config.yaml
n_layer: 10
d_model: 192
n_head: 12
n_kv_head: 12
head_dim: 32
d_mlp: 768
vocab_size: 5382
activation: "squared_relu"
norm: "rmsnorm"
norm_place: "pre"
norm_eps: 1e-05
positions: "rope"
rope_base: 1020.0
rope_fraction: 0.5
qk_norm: true
attn_scale: 0.306
bias: "qkv"
tie_embeddings: false
parallel_block: false
extras: ["some layers without attention", "local attention windows", "shifted keys", "exclusive self-attention", "capped logits"]
init: "uniform"
init_std_qkv: 0.0275
init_std_o: 0.00435
init_std_up: 0.0275
init_std_down: 0.00308
optimizer: "adamw"
lr: 0.00258
beta1: 0.9
beta2: 0.99
weight_decay: 0.077
lr_head: 0.00948
warmup_steps: 346
schedule: "wsd"
decay_fraction: 0.607
decay_shape: "sqrt"
final_lr_fraction: 0.0
batch_tokens: 16384
seq_len: 1024
doc_mask: true
train_tokens: 118600000
steps: 7239
dataset: "wikipedia_en"
Each number is 128 + 32 x the weight over its row's rms, rounded and kept within 0 to 255. Layers, rows and columns count from 0. The size above them is the row's rms in percent of the matrix's.

# layer 4 MLP down (transposed), 768x192, rms 0.0967, rows 487-539, columns 0-63
size [121  22  27  46 121  48 123 107 128 133 125  43  40  27  84 112  35 126  51 111  37 120 120  24  29 135 123 126 127 125 104 126 114  35 119  92 103 116 116  94 116 121 123 131  28 118 125  80 113 139 100 112  54]
[[129 132  88  89 108 164  99  99 151 137 150 120 163 157  72  48 121 128 157  61 179 141 174 111 113 152 111 120 107 152  88 128 112  99 113 107 135  82 166 123 136 123  86 163 135  57  72 125 166 131  80 151 134 139 128 164 145 100 140 114 147 101  82 177]
 [ 93 173 147  47 103 163 164 147 150 136  77 141 118  82 123  91 117 111 162 105 151  74  99  57  93 168 138 135 126 130 142  71 158 109 197 142 111 164 148 137 162 125 144 149  76 125 151  77 167  99 130 121  64 132 119 110 158 138 131 125 155 153 126  76]
 [123  90 146 131  81 110 108 136 127 138 103  77 109  96 109 129 124 151  70 102  49  99 106 132 109  99 108 135 135 115 106 137 105 209 107  71 149 132 131 151 122 103 145 141  68 120 129 118 161 145 152 135 129 169 166 146 151  98  97  74 162 162  98 118]
 [161 163 108  63  90 166 102 112 133 134 199 110 119  60 140 102  68 117 108 127 106 100 177 107 142 114  90 111 132 133 133 109 107 136 132 164  94 138 137 124 106 144 143  47 108 100 144 145 142 120 146 118 114 103 139 123 155 154 146  83 117 141 157 131]
 [147 127 180 133 159 190 124 134  87 119 162 147 172 104 125 172 102 146 102  88 155 191 133 114 135 146 112 130 158  99 160  98 125 174 165  79 112 157 118 121 107 156  45 158 126 157 150 102  89 119  89 121 166 182 143  81 136 163 163 139 100  88 141 141]
 [141 130 166 120 181 126 114 103 138 124 142 106 147  96 162 123 191 157 123 187 108 133  52 158 103 165 175 160 118 128 126 104 107 120  77 152 190 119 125 141  86  75 125 161  68 148 123 134 189  93 148  93 142  84  87 154 128 108 162 112  85 145 104 111]
 [173 148 159 111 138  97 126 146 172 159 118 148 163  69 168  97 158 126 145  99  95 118 159 124 125 127 121 120 113 161 210 128 151 146 104 149 172 168 118 109 122 122 128  87 110 180  86 150 149 161 161 150 119 145 111 154 138 185 219 140 135 116  89  56]
 [139 127 158 164 135 206 153 155 156 106 143 107 167 141 134 163 135 121 119  96  33 131 120 125 131 147  98  95  78 212 121 167 108 126 148 146 146 153 152 124 102  58 126 148 103 117 152 130 115 140 187 135 162 138 140 162 197 152  82 132 145 128 186 132]
 [117 129 158 129 135 114 155 170 128 177 120 114 124 139 109  87  83 183 168  75  88  96  96  81 116 137 110  92 123 104 159 121 137 132  28 142 105 123 122  65 121 122  71 160 135  99 120 126 106  83 134 109  89 149 104 112 103 113 177  75 115 129 165  67]
 [108 147 104 117  80 174 145 122 144  89 146 124 146 103 130 128 196 131  99  52 137 186  99  95 140 124 120 107 168 154 119 135 103 123 148 106 180 129 185 168 134 100 126 164 146 122  83 154 192 112 142 156 111 122 167 126 140 140  96  54 127  47 131  85]
 [120  83 108 165 105 139 191 137 130  84 156 169 131 167 113 170 189 111 121  78 140 188 119 168 134 170 119  91  85 168  58  96 144 121  60 111 141 222 122 114 129 112 118 119 108 155 120 138 118 175 128 137  82 175  93 121 133 105 127  97 101 140  93 130]
 [152 119 114 108 113 122 108 107 141 141 142 129 156  93 132 111  77  97  88 149 111 132  84 120 103 100 115 110 149 101 120  79 131 170 161  64  92 166  92 102  76  52 103 127 159 131 210 142 204  68 133  69 167 119  99 167 127 154 133  96 141 145 100 122]
 [196 156 115 136 128  99 102 131 109 112 137 137 172 109 230 128 102 170 130 147 166 158 159 115 185 109 126 125 122 180 116 142  96 166  87 113 127  97 134 137 127  77 146 186 138 145 146 142 115 156  57  81 103 150 175 155 207 121 109 112 165 138 151 119]
 [161 199 142 173 142 147 159 170 170 155  62 156 140 115 179 118 119 113  54  98  96 176 131 143 199 126 122 123  91 158  90 116 162 141 137 119  60 156 174 133  97 154 102 105 140 166  60  93 120 125  94 125 107  87 132 107 175  98 132 105 128 125  96 116]
 [ 81 195 111 119 146 181 154 116 124 153 105 152 140 134 138 205 134 132 121  92 138 139  81 113 106 144 116 151 133  87 114 130  57 138 123  93 110 118 163 147 119 129  83 116 105 112 179 161 113 133 152 116 120 136 112  84 162 129 131 108 109 148 167 152]
 [102 193 105 155 134 120 158 100 164 127 110 151 115 124  86 133  96 147 157  57 102 100 167 186 114 108 109 153 114 136 101 162  96 124 131 149 145 145 128 115 171 160 136  75 151 139 104 165  74 124 115  77 147 145 100 121 135 127 111 147  51  77  88  61]
 [101 101 140 134  81 125 156 130 107 109 102  96  91  93 135  98 120 109 122 109 136  78 184  84 174  90 147 127 128  97 135  85 168 134 112 135 135  97 162 147 141 114 113 142 123  95 134  95 206 129 107  81 108 147 140 121 130  81 107 116 117 131 147 133]
 [122 163  96  62 152 132  90 129 144 155 122 104 146 144 135 161 173 131 139  50 107 124 183 153 140 136 146 121  96  81 112 106 129  73  97  84 136 145 132 142 128 116 117 158 149 106 144 112 129 176 128 137 121 160 115 130 179 113  80 137 121 122 120 150]
 [136 134 100 108 133 105 174 116 108 153 146 117 213  95 146  48 133 105 106 159  76 111 164 167 151 105 149 128 100 135 127 102 162 131 102  95 121  90 121 141 108 160  94 118 114 147 133 101 152 130 122 157 182 136  91  73 150 164  97 181 173  92 147 111]
 [100  98 140  63 131  72 116  98 117 210 135 116 205 133 174 113 154 132 214  53  65 115 161 149 162 175  58 104 111 103 166 130 110 122 182 169 144 132 102 164  92 141 152 139 101 165 133 145 183  92 152 128  92 121 120 130 131  99 146 122 167 159 138  98]
 [156 150  88 104 153 109  93 131 194 187 175 100 109  74 151 151 128 126  83 106  85 156 117 136 133 117 138  97 104 138 115 103 164 144 180  77 164 188 158 145  79 108 139  58  53 156 118 169 157  81 118 132 120 147 121 162 137  93  83 144 109  54 159  97]
 [129 140 176  95 139 105 130  77 197 118  77 168 102 171 181 105 127 169 118 116 122  82 137  74 122  77 138  44 135 149 101 129  81 130 154 141 116 137 116 243  63  99 112  88 130 131 113 136  92 133  92 179 100 116 119  94 171  66 127 103  97 136 165 138]
 [222 159 136  91 158  71 135 155 132 160 119 120  76 109  85 103  82 116 173  89  88 157 167 106 154 188  85 128 119 183  75 102 149  99 129  96 161 127 108 108 166 115 191 137  99 137 180 151  85 174 123  71 122 140  72  77 124 127  73  94 106 173 133 146]
 [ 99  86  30  78 148 161  83 115 127 144 107  50 161  80 145 170 126 161  59 119 142 128  81 155 145 174 160 130 126 149 114 141 107  90 171 112 146 126 179 190 151 133  53 113 120 123 141 156 160  76 144 129 114 139 175 118  92 135 166  84 102 123  97 146]
 [142 136  97 158 121 150 147 112  87 168 149  97 146 101 182 178 102 156 138  98 125 158 116  90  99  81 131  67 115 201  84 131 139  97 181 116 133  76 110 166  74 140 137  78  98 108 115  88 190 104 171 147 151 112  85 113 114 117 143 145 127 166  94 123]
 [113 121 113  77 110 165 104 149 180 135 194 151 146 133 139 140 136 128 137 160 100 107  99 106 139 160 144 209 196 153  93 122  93 145 101 133  88  28 126 141 183 149 152 117 118 128 141 109 165 218 139 154 158 125 103  85 113 115 141 206 156  58 108 125]
 [151 165 179 173  93 144 127 138  88 114  76 151 108  99 168 143 126 174 177  79 136 121 150 136  78 156 102 137 222 142  96 113 144 128 124 113 130 205 116 112 105 141 133 163  78 181 139 125 135 206  95 147 116 162 161 128 166 155 165  86 114 206 155  63]
 [ 63  83 105 126 157  98  99 144 172 148  88 124 101  90 173 124 131 152 211  81 122 135 192 111 138 164  86  99 130 117 114 166  84 125 120 132  80  87 159 146 128 118  73  90 146 119 113 142 116 146 171 146 163 123  89  63 108 149 120  88 131 127 136 114]
 [ 88  84 148 146 133 121 127 107 135 118  71  69 196 111 136 127 152 143 119 129 155 155 138 103 153 137 108  71 130 162  38 123 114 167 155 129 185 143 144  86 126  81 119 199 187 137 114 105 106 112 111  57 165 112 110 145 112 113 103 210 105 157 163 128]
 [125 127 144 127 149 136  98 199 115 130 149 121  78 123 150 184  80 145 156  96 124 142 102 118 149 178 140 129 147 165 128  89  84 221 115 162 136 123 146 123 181 131  93 117  96 202 154 140 109 114 128 116 110 147 144 147 149 144 117 154 107 129 122 110]
 [153 200 151 131 132 122 114 109 104 114 115 110 112 131 136 186 110 113 145 133 166 149 168 119 103  91 164  56 141 159 113 114 123 115 185 149 112  81 130 111  91 128 135 131 115 152 101 107 130 132 151 103 155 192 146  59 137 154 116 127 137 126 140 131]
 [122 140  95 122  60 118  80 111 193 109  40 146 134 138 111 185 144 150 145  94  70 125  56 115 107 202 151 136 133 110 133 146 143 148 118 104 155 128 147 133 114  91 109 120 188 151 100 110 137  98  99 157 165  72  87 106  77 127 168 114 135 150 118  90]
 [145  57 138 111 213 138 215 139 106 175 124 108 181 135 115 120 165  94 116 124  74  97 114  71  58 101 143 104  96 136 111 179  88 128 116 134 183 127 140 143 120 139 169 142 138  38  99 117 142 126 144 116 206 127 153  91 138 132 116 177 124 139 124 110]
 [169 121 186 114 112 112 156 138 118 114 150 112 109  92 198 102  78 145 143 161 116 104 141 122 148 114 120 141  80 119 153 172 147 115 119 112 118 172 152 123  91 124 116 143 153 143 108  74 168 161 114 127  94 161  79 126 178  58 121 134 179  60 192 176]
 [ 59 143 113 146 131 136 104 141 108 163  96 149 118 107  97 131 150 146 104  94 119 154  70 135 168 112 179 130 123  96 140 176 143 145 163 137  98 113 161  92 138 146  99  99 200 180  47 119 125 107 138 118  94  60 145 126  87 160 138 105 130 127 149 111]
 [119 142 153  74 170 195 120  83 166 134 111 118  73 114 114 108 127 158 111  98 123 185 162  90 145  92 138 165 121  78  92 119  72 117 149 113 176 148 105 118 135 159 129 145  72  47 141 159  91 144 131 116 110 131 138  58 116 152 153 136 160 144 143  48]
 [117 187 163 137 137 138 191 189 135 151 113 104 157 157 119 169  81 133 124  95 107 106 132 154 143 135 103 158 110 182  86 188 162 166 213 140 128 110  62 169 110 164 128 142 128  93 150  82 148 153 193 126 154  96 150 123 129 113 104 117 165 111 145  57]
 [139 168 135 139 163 110 128 116 163 177  64 143 154 146 164 124 182 106 180  62 103 141 188 115 156 114 180 136 164 170 171 110 124 153 118 151  90 109 142 165 129 153 132 104  57 106 191 123 103  70 146 120 168 133 106 125 174  99  93 138 148  47 126 157]
 [181 162 134 202 184 136 129 159 145 109 102 124  89 135 119 119 178 115 113 136  97  85 130 129 117  99 166 138 122 137 161 144 137 120 134 130  95 105 144 104 128 131 191 126 128 141 101 145 167  65 117 140 184 146 142  84  84 161 140 120 123  64 146  78]
 [142 126 128 156  74 164 140  88 177 130  79 150 173 148 131 107  89  90  89 143 115 111 150 140 143 240 107 130 105  83 121 160 146 100 158 141 180 109  98 137 174  80 156 165  68 140 142 169 125 125 102 142 125  90  91  93 109  85 110  77  70  69 129 126]
 [135 115 103  83  99 113 129 145  97 145 132 100 168 135 118 130 189 138 158  97 211 163 160 116 106 108 149 140 152 110  85 133 160 149 164  77 164 155 192 130 145 102 126 138  90 139 111 138 209 140 146 152  88  88  95  83 141 119 102  51 157 135 123 127]
 [168 119 124  89 120  74 105 163 182 148  95 158 139 154 167 108 108 110  69 114 144 115 101 101 110 163  98  15 121 166  59  65 150  97 136 177  97 138  55 158 162 134 107  96 119 147 105  28 122 101 160 150  72 118 110 136 137 155 172 104 128 169  89 132]
 [ 70 158 152  53  46 129 172 133 134 148 110  96 173 208 164 136 160  96 150  93  93 190 127 133 122 165  93  79 199 147 125  86  55 117 104  88 122 163 130 149  90 115 118 132 124  88 112 131 136 132 138 188 138 130 120 127 112  94 108 103 133 137 114 177]
 [101 142 141 109 176 141 136 148 141  91 128 110 116 202 167 132 121  84 155 110 167  95  98 131 133 118 139 151 156 106  96 170  91 130 148 175  95 142 149 120  98 101 151 118 173 171  76 165  69  71 101 176 134 125 149 121 153 131 134 133 227 148  98 159]
 [158  79 105  81 137 172 121 157  99 141  78 104 185 127 143 145 134 139 141 122 116 113 126 153 156 137 148 153 181 111 125 120  90 180 121 104 120 143 147 142 159 164 144 145 125 153 169 117 115 100 105 139 105 148 116  92 131 128  91 105 116 133 168 145]
 [135  79 108  60 158  49 112 154 140 156 151 119 131 113 162 135 119  91 120 214 128 168 103 103 159 107 112  55  93 145 127 101 125 220 154 197 116  92 104  86 148 142 169 111 149 108 103 137 143 181 109 114 130  91 162 121 143 148 103 105 127 145 122 137]
 [128 159 122 151 180 127 174 159  41  76 134  97 105 129  95 116 147  90 111 111  15  90 139  93 152 110 133  97 104 103  79  82 139 173 128 115 113 157 160 165 165 190 118 133 103 152 154 129 126 101  73 123 139 140 101  84 115 173  78  63 145  76 108 160]
 [110 161 125 147 128 128 175  94 148  95 146 191 116 138 140  63 106  96 109 129  73 173 155 163 167 124  76 133  76 107 117 115 150  93 148  82 156 151 143  66 135 144 166 124  55 143 114  81 138 138 175  89 136 137 116  71 122 135  84 141 139  74 160  83]
 [117 147 157 123 105 142 135 116 191 168 151  58 201 124 137 181 128 108 172  90 207 131 200 134 131 107  93  26 125 152 123 111 112 145 134 128 110 101 119  87 136 142 122 118 146 102 135 117 124 159 157  91 141 121  87  72 118 162  70 133 151 109  98 191]
 [ 78 144  64 134 166 144 184 155 113  91  99 150 128 161 148 110 171  90 151  97 121 128 129  93 152  69  53 152 136 121 148  53 116 121 126 157 166 160 159 159 107  83 199 141 159 105 151 124 141 118  88 125  76 106 137 140 117 117 104 108 192 137 136 101]
 [143 108 110 103 142 112 102 122  91 192 109 129 110  99 100 152  49 197 128 138 160 127 109  96 109 154 133  62 197 142 107 123  96  85 137  67 119  93 150  98 145 162 122 143 154 136 146 113 107 130 142 107 129 161 134  92  84 142 120 133 147 102 102 165]
 [140 115 141  93 116  85 134 167 135 109 158 128 115  90 173 106  62 185 115 145  88 172 143 111 153 105  89  93 136 104  95 160 114 121 132 160  86 126 150 152 127 154 108  99 130 128 138 164 139 162  63 173 151  69  61 111 114 172 190 126 183 158 136 182]
 [ 82 102 139 151 146 111  90 158 160  83 148 105 117 127 127 149  89  62 129 167  57 159 113 142 105 182 139 170 124 137 118 160 127 127 170  97 112 130 164 105 107 167 146  90 113 130  78  89 150 125 180 186 183 128 107 137 184 154 117 132 128  76 131  39]]
# layer 4 MLP up, 768x192, rms 0.0984, rows 488-539, columns 0-63
size [ 32  37  50 117  57 116 109 122 128 122  56  46  36  81 117  40 123  56 110  46 107 109  35  32 139 126 116 123 123 101 125 102  34 118 100  97  99 117  99 118 117 122 122  39 121 120  83 107 138  98 111  58]
[[138 116 164 157  92  89  99 101  89 124 123 144  93 151 120 120 130 116 171 202 110  52  80 202 106  95 128 167 148 121 174 118 202 130 118 131  73 155  68 146  97  56 154 143 114 121  95 152 114 153 126 110 108  78 141 148 121 109 149 122 186 114 130 148]
 [ 97 141 132 168 125  83  90  96  85 124 170 148 142 151  95 132 210 155 136 131 126 145 123 150  97 157 144 147 128 127 189 155 138 152 132  91 125 164 135 121 141  89 138 215 140 111 157 144 107 124 127 137  94 145 131 165 100 156 116 162 140 128 163 220]
 [121  73 181 151 104  53 102 140  96 138 195 157 159 143 102  92 179 104 144 158 137 132  59 199 137 143 141 140 178 165 155 140 152 160 132 106  89 155 117 101  62  89 138 205 132  99 126 156 108 124 131 188 158 108 176 170 129 164 104 196 113 117 113 157]
 [ 84  95 162 118 191 139 108 125 120 131 155 175 140 136 126 107 123 151  83 173 124 120  76  90  80 114 132 142 115 136 123 114 205 154 147 117  95 126 144 108 119 135 132 120 189 148  77 147  93  58 115 158  67  76 120 109 106 160 107 129  92 152 140 150]
 [141 165 133 129 147 155  98 152 118  96 146 113  75 130 112 141 188 157 167 131 112 108 149 186  52 129 151 100 164  88 135 150 132 155 140 146 112 152  67  77 126 136 130 164 136 106 107 148  78 140 137 188 100 104 121 114  75 110 110 127 101 158 169 106]
 [ 74  67 190 138  87 152 156  98 135 163 152 160 146  99 128  95 165 147 116 107 160  92 134 111 141 130 139 156  73 146 123 170 133 172 108 116 149 113 111 145  51 116 119 123 120 146 189 139  51 141 151 142 108 129 148 103  53 156 124 179 122 144 119 150]
 [100 129 162 174 159  65 130  65  18 101 146 168 125 125 113  87 165 178 111 148 113 117 145 127 134  98 153 143 106 152 122 198 149 123 113 152 154 162  97  71  77 139 107 194 187 114 142 131  87 141 111 180  95  78 114 120 104 177 115 183 129 162 104 105]
 [119 120 125  95  89 114 109  80 133 169 218 109 157 154 160 139 155 139 169 144 158 112  73 117  68 152 132 128 148  63 140 130 108 154  97 142  61  84 190 113 183 122 112 134 123 141 122 105  78 128 162 116 105 178 188 124 121 152 101 153 119 126 114 110]
 [108 128 135 123 138 119 126 132  84 109 133 133 114 168  68 151 199 198  88 135 149 147 113  89 131 115 181 171 155 136 119  92 132 217 132 160 105 109 183  90 108  50 123 150 134 116 128 122 129 171 104 201 134 148 142 156  83 125 175 124 103 131 172 168]
 [110  95 122 145 152 110  83 135 115  90 167 150  86 185 115  83 162 126  71 162 125 144 169 113  95 136 120 170 108 125 132 173 159 126 126 173 151 200  98 152 122  84 188 120  93 145 121 106 157 185 109 150 109 124 149  95 112 183 149 152 130 136  86 149]
 [110 153 175 129 138  75 108 139  84 119 167 136 163 146  52 160 158 100 141 168 158  96  84 177  96 149 108 135 135  82 168  97 161 148 184 146  98 191 107  85 105  89  88 144 118 130 133 157 114  93 102 176 129 107 159 126 100 165 139 156 134 119 139 163]
 [124 120 143 181 104 128 102 152 151 149 191 142  85 178 102 141 174 161 131 194 140 127  67 133 119 140 144 107 146 158 119 158 171 127 102 144 104 122 142  64  98 101 143 178 163 145 172 139 110 125 109 159 121 132 160 169  75 177 168 165 103 119 154 171]
 [109 110 122 167 118 126 110 105 127 154 135 137  85 137  65 122 158 119 111 170 136 101 121 201 145 145 165 161 129 111 126 131 177 179 114 125 123 134 134 115 150  80 116 145 177 104 175 125  99 153 138 160 112 176 178 112  84 177 111 189 135 146 118 157]
 [155  95 194 157 122 166 105 152  93 114 123 127 128 132  95 139 178 126 113 162 164 117 126 129 133 180 100 160 114  74 120 135 147 144 137 157 106 116 149  93  77  50 168 177 112 145 142 109 125 157 151 147 142 106 131 141  96  98  87 133 119 107 194 123]
 [133 153 148 144 110 160  92 131 136 130 144 125 162 108  96  67 139 130 158 208 155  87 142 159  79 122 158 168 118  81 134 151 168 117 119 231 112 114 145  93  81 166 106 165 118 157 166 184 105 134 131 172 140 108 100 117 120 168  85 165 104  96 134 175]
 [116 106 177 145 138 113 114 130 150 124 134 143 130 156 108 181 166 123 153 172 187 116  95 185 120 156 185 131 124 132 161 138 161 137 141 136  76 188 110 114 139 112 141 153 183 100 121 131 129 180 144 122 101 121 190 124 124 112 129 142 154 121  90 136]
 [144  58  91  75 190 173 149 105 113 106 180 121 128 137 118 125 110 148  73 179 111  81 186 167 166 142 125 115 130 156 158 152 105 121 111  96 115 112 144 136 159 117 142 169 112 137 140 115  95 153 127 103  83  42 148 154  77 137 138 149 138 135 123 193]
 [ 91 114 172 223 148 116  94 120  93 156 146 125 113 133  84 142 141 150 183 156 146 121 135 125  96 179 167 173 153  94 179 156 164 183 120 144 152 162 131  93  76  96  64 192 186 128 116 152 140 126 107 139 150 114 154 154 106 151 138 187 145 176 113 126]
 [128  99 131 187  98 170 134  94  96  99 135 142 149 172 134 119 124 138  86 161 178  69 139 111 203  83 166 125  82 103 129 134 147 145 110 136 138 147 147 113 173  69  45 106 106 112  88 122 131 119 128 145 129  94 159  92 117  96 118 159 117 124 130  96]
 [ 92 122 139 122 118  97  89  37  93 110 168 149 136 158  96 140 161 132 109 183 149 129  95 111 156  91 175 195 150 115 200 122 159 171 105 144 124 149 134  75 119 115 140 162 143 112 149 142 123  93 115 184 129 153 162 178 110 185  92 170  65 126 144 159]
 [123 103 133  87 113 134 147 138 161 128 130 125  88 202  98  97 113 120 113 157 180 141  78 180 129 110 143 119 158 144 178 104 190 120  81 165 116 191 155 139 146  96 113 142 140 140 106  83  43 104 101 108 142 102 162 106 157 108 130 138 157 131 170 110]
 [ 92  94 187 166  75 168 104 103 125 123 156 112 142 100 125 167 151  66 104 140 154  92 174 180 125 101 143 106 162 131 141  92 151 148 147 107 117 111 182 147 138  97 144 113 131 121 130  93  96 136  80 151  98  68 137  80  73 103 178 180 174 180 137 124]
 [ 75  98 149 172 116 112 103  99  71 126 125  77  98 118 141 138 148 142 158 145 153  87 111 230  69 145 182 170  96 105 164 140 112 109 148 136 140 150  90  87 132  79 155 151 156 104 141 230  66 151 106 177 119 147 149 116  92 126 156 140 102 132  90 204]
 [110 119 192 143  89 124 139  81 124 121 165 172 114 123  56 173 190 107 155 143 175 113  91 149  98  83 170 153 136 130 186 116 172 174 158 120 139 130 146  93 134 118 170 177 184 141 117 198 117 157 117 131 100 101 164 143 111 110 151 155 138 185 134 160]
 [145 139 151  98 112 112  80 135 112  87 125 116 117 111 104 121 118 103 148 185 145 130 165 172  95 132 158 152 122 112 193 187 148 118 134 147 115  81 137 109 169 117 101 128 145 113 151 130 127 105 101 125 147 117 134 149 101 158 163 172 123 140  91 127]
 [203  82 165 130 128 134  74 113  91 132  97 140 148 108 130 118 118 151 122 158 170 159 131 164 167 143  98 147 153 106 195 136 116 143 146 133 129 164 134  48 107 101 158 212 180  95 103 114 141 152  91 123 155 129 161  82 132 173 199 169  75 171 104  93]
 [128 112 173 118  84 115  58 154 136 175 113 150 143 112 100 135 136  88 155 130 226 121 122  82 121 177 155 123 157 145 105 132 135 110 150  92 105 108 133  90 103 136  76 140 128 130 118  86  85 185 132  98 187 125 141 134 127 127 116 152 158 133 140 151]
 [150 119  94 119 140 131 127 111 144 102 204 173 103 171  93 131 116 122 136 101 145 121  82 122 102 177 175 177 183 125 151 115 133  97 118 125 114  96 167 101 149 123 113 158  88 122 152 211 121 167  93 123 116 170 188 170 128 133  87 124 131 157  72 117]
 [101  95 190 147 153 148 139 128 157 164 108 110 125 142 133 113 161 103 154 126 102 122 131 194 106 174 192 180 123 155 128 136 171 190 164 153 122 124  92 133 164 134 134 135 139 135 147 146  99 109 167 101  95 168 155 173 101 168  91 173 115 181 116 175]
 [127 155 203 149 158  94 136 119 154 133  95 132  89  91 169 154 107 121 144 116 143 113 107 140 136 113 214 102 129 130 105  95 170 164 133 145 139 139 108 126 158  98  98 133 129 154 107 123 131 105 198 140 153 108 151 185 149 191 148 142  97 143 148 118]
 [164 145 116 140 159  78  47 144 112 115 148 140  83 116  95 140 192 137 151 124  91 103  72 138 116  79 125 179 135 109 156 154 186 165 110 172 117 160 156  76  81  84 135 149 201  86 130 121 141 138 134 113 160  82 127 110 110 176 129 206  92 165 118 180]
 [112 172 176 161 105  84  94 131  78 163 163 152 146  95 110 122 166 154 120 139 158  86 162 126 166 136 170 109 121 137 130 125 163 148 154 145 118 149 112 115 101  94 122 105 112 125 161  83 102 192 104 155  98 135 160 108 104 118 139 104 108 120 150 105]
 [105 114 159 180 139  33 106  80  93  67 146 113 152 156  51 153 142 136 112 179 139 133  78 197 136 119 146 170 138 144 117 107 172 170 163 131 125 159 105  52 100  68 125 125 133  88 118 101 129 176 131 172 113 131 137 141 104 140 165 147 107  96 117 110]
 [ 86  89 109 189 160 110 131 126 103 111 159 137 175 212  77 145 147  91 167 123 103 188 110 120 138  89 147 178 155  76 112 154 148 150 118 137 142 170 153 102 120 107  83 143 200  90 158 119 163 212 148 116 154 143 170  54 153 197 154 142  87 184 108 101]
 [124 102 124 136 130  91  71 102 102 145 175 149  63 138  90  99 175 103 116 132 166 132  77 143 135 154 148 131 116 100 119 120 148 128 170 115 156  70 131 128 141  71 148 139 108 139 162 127  58 190 168 161 111 145 141 145 139 149  96 197 100 163 186 150]
 [115 114 162  98  85  93  86  91 145 128 145 190 106  77 111 107 144 164  65 150 106  83 132 161 106 146 171  98 217  93  88 142 121 104 140  50 110 115 106 141 114 122 122 111 168 126  63  85 105 141 199 162  55 126 139  78 107 102  98 139 102 151  92 110]
 [ 98 101 145 108 120 115 134  91  83  95 161 163 150  64 124 125 173 124 107 166 120  78  58 128 185 160 148  95 154 135 127 168 113 102 155 159 101 122 162 119 143  73 106 129 173 118 109 123  94 161 152 131 141  85 149 166  88 105 134 140  61 163 117 159]
 [157 110 103 192 134 155 102  33  93  58 163 148 184 165  85 173 146 144 178 125 139  75  81 135 215  85 156 199 106 153 112 191 114 160 119 136 145  98 138 120 151 121 153 172 161 152  99 104 106 104 131 115 102 141 144 120  94 174 119 163 163 179  82 124]
 [151 111 174 134 137 164 139 104 105 134 185 181  94 154 133 101 167 191 172 167 149  91 138 103 134 151 162 118 167 110 106 109  81 103 126 178 106 140  91 104 151  69 138 180  95 133  99 167 162 106 106 127 137 164 117 165  94 124 141 165  67 177  40 198]
 [ 92 125 139 138 147 120  97 120 134  82 121 121 111 110 150 149 139 121 172 168 197 105 124 167  96 160 169 135 144  78 149 156 148 127 144 137 101 107 158 107 136 142 158 151  98 146 172 170  92 145 156 168  97 122 121 149 132 112 109  89 190  90 151 175]
 [156 104 113 147  60 175 132 111 124 135 107 118 105 123 115 147 122  90 100 115 175 105  80 176 117 147 141  92 137 188 217 121 195 156  99 138 120 143 141 123 186  94  47 129  75 129 123 130  70 129 181 173 149 130 183 152  82 118 122 152  98 130 153 131]
 [ 76 180 154  88 144 114 151  73 102  81 157 145 142 107 135 138 173 101  86 134  91 128 204 105 115 132 118 152 177 125 158 129 145 137 156 137  91 202 114 116 101 100 134 117 137 150 134 106 140 177 118  93 151 140 140 139 101 123  96 173 132 168 112 101]
 [ 98 142 185  78 130 154  95 130  85 145 189 127  57 176 109 107  68 108 154 134 148 112 104 170  47 181 113 132  90 120 196 117 141 161 123  91 113 132  96 109  67 111 127 150 115 103 116 128  88 126 158 112 108  96 142  97  63 220  85 163 148 118 119 116]
 [ 67 140 185 140 132 124  29 103 124 139 151 165 134 137  85 145 181 139 173 180 132 118 151 129  98 114 121  95 150 163 171 154 135 147 141 137 146 139 115 100  88  84 131 200 133 119 131 131 141 137 141 161 123 164 145 133 128 117 138 175 118 154 119 144]
 [182 170 135 131 155 153 105 114 136 141  97 168 146 162 147 149 152 205 177 135 156  97  95 119 151  91 148 159  93 103 111 127 159 141  81 109  59 136 112 144 106 149  94 133 150 144 161  99 151 103 147 123 105 153 151 106 138 119 151 204  99 128 130 126]
 [ 71  86 171 113 121 104 112 132  84  81 123 147  79 134  95 154 189 106 108 169  91 131 123 127  68  98 129 141 149 121 116 147 152  87 146 142 104 112  83  80 106 131 104 135  94 147 140 135 135 134  62 161 116 143 120  99 130  56 205 164 123 176 133 138]
 [114  62 188 171  77 107 112  86 105 108 156 139 112 130 112 150 179 119 101 148 180 114 107 130 141 160  99 130 168 134 228 136 209 159 144 169  95 155  73  78 136  52 138 183 109 116 105 182 179 131  82 152 120  62 139 125 154 112 132 199 174 138 161 130]
 [ 67 165 122 173 177  83 130  61 110 128 169  95 138 142 133  89 155  94 123 147 126 147 176 162 129  89 170 102 158 155 127 104 169 127  88 132 174 113  80 123  36  92 156 142 139 116 177 173 135 106 124 177 178  51 117 148 146 132 117 115 108 128 174  92]
 [ 81 147 152 123  95  91 145 168 113 154 191 162 106 142 128 129 175 125 193 110 127  44 135 122 135  60 111 159 128 168 126 137 128 150 173 132  94 129  71  57 139 109 131 147 116 153 101 100  76 129 122 159  82 124 133 101 130 125 156 149 103 161 123 172]
 [ 90 155 145 132 135 116  88 103 154 128 177 104 106 175 176 155 145 118 148  90  57 106 153 145 158 166  97 127 124 100 197 120 196 148 146 138 115 108 116  65 130  95 173 125  65 108  59 111 150 119 143 192 148 121  84 108 149 143 118 170 128 134 153 132]
 [ 77 127 149 150  87  84 164 125 136 117 168 164 188 141 139 174  97 129 174 121 112 147 174 142  94 113  96 102 126 131 132 186 165 147 135 186 140 143 119  87 182  74 144 152 129 137 166  79 127 193  86 132 125 101 130 134 178 161 122 133 174 179 110 121]
 [142 119 168 135  76  90 105 118  59  97 164 155  83 158  91 168 176 140 112 171 140 110 128 173  79 168 152 146 128  84 165 160 204 145  81 146  98 143  87  87 121  96 157 186 114 139 121  84 154 138 118 139  76 157 161 198  77 144 154 127  86 125 163 152]]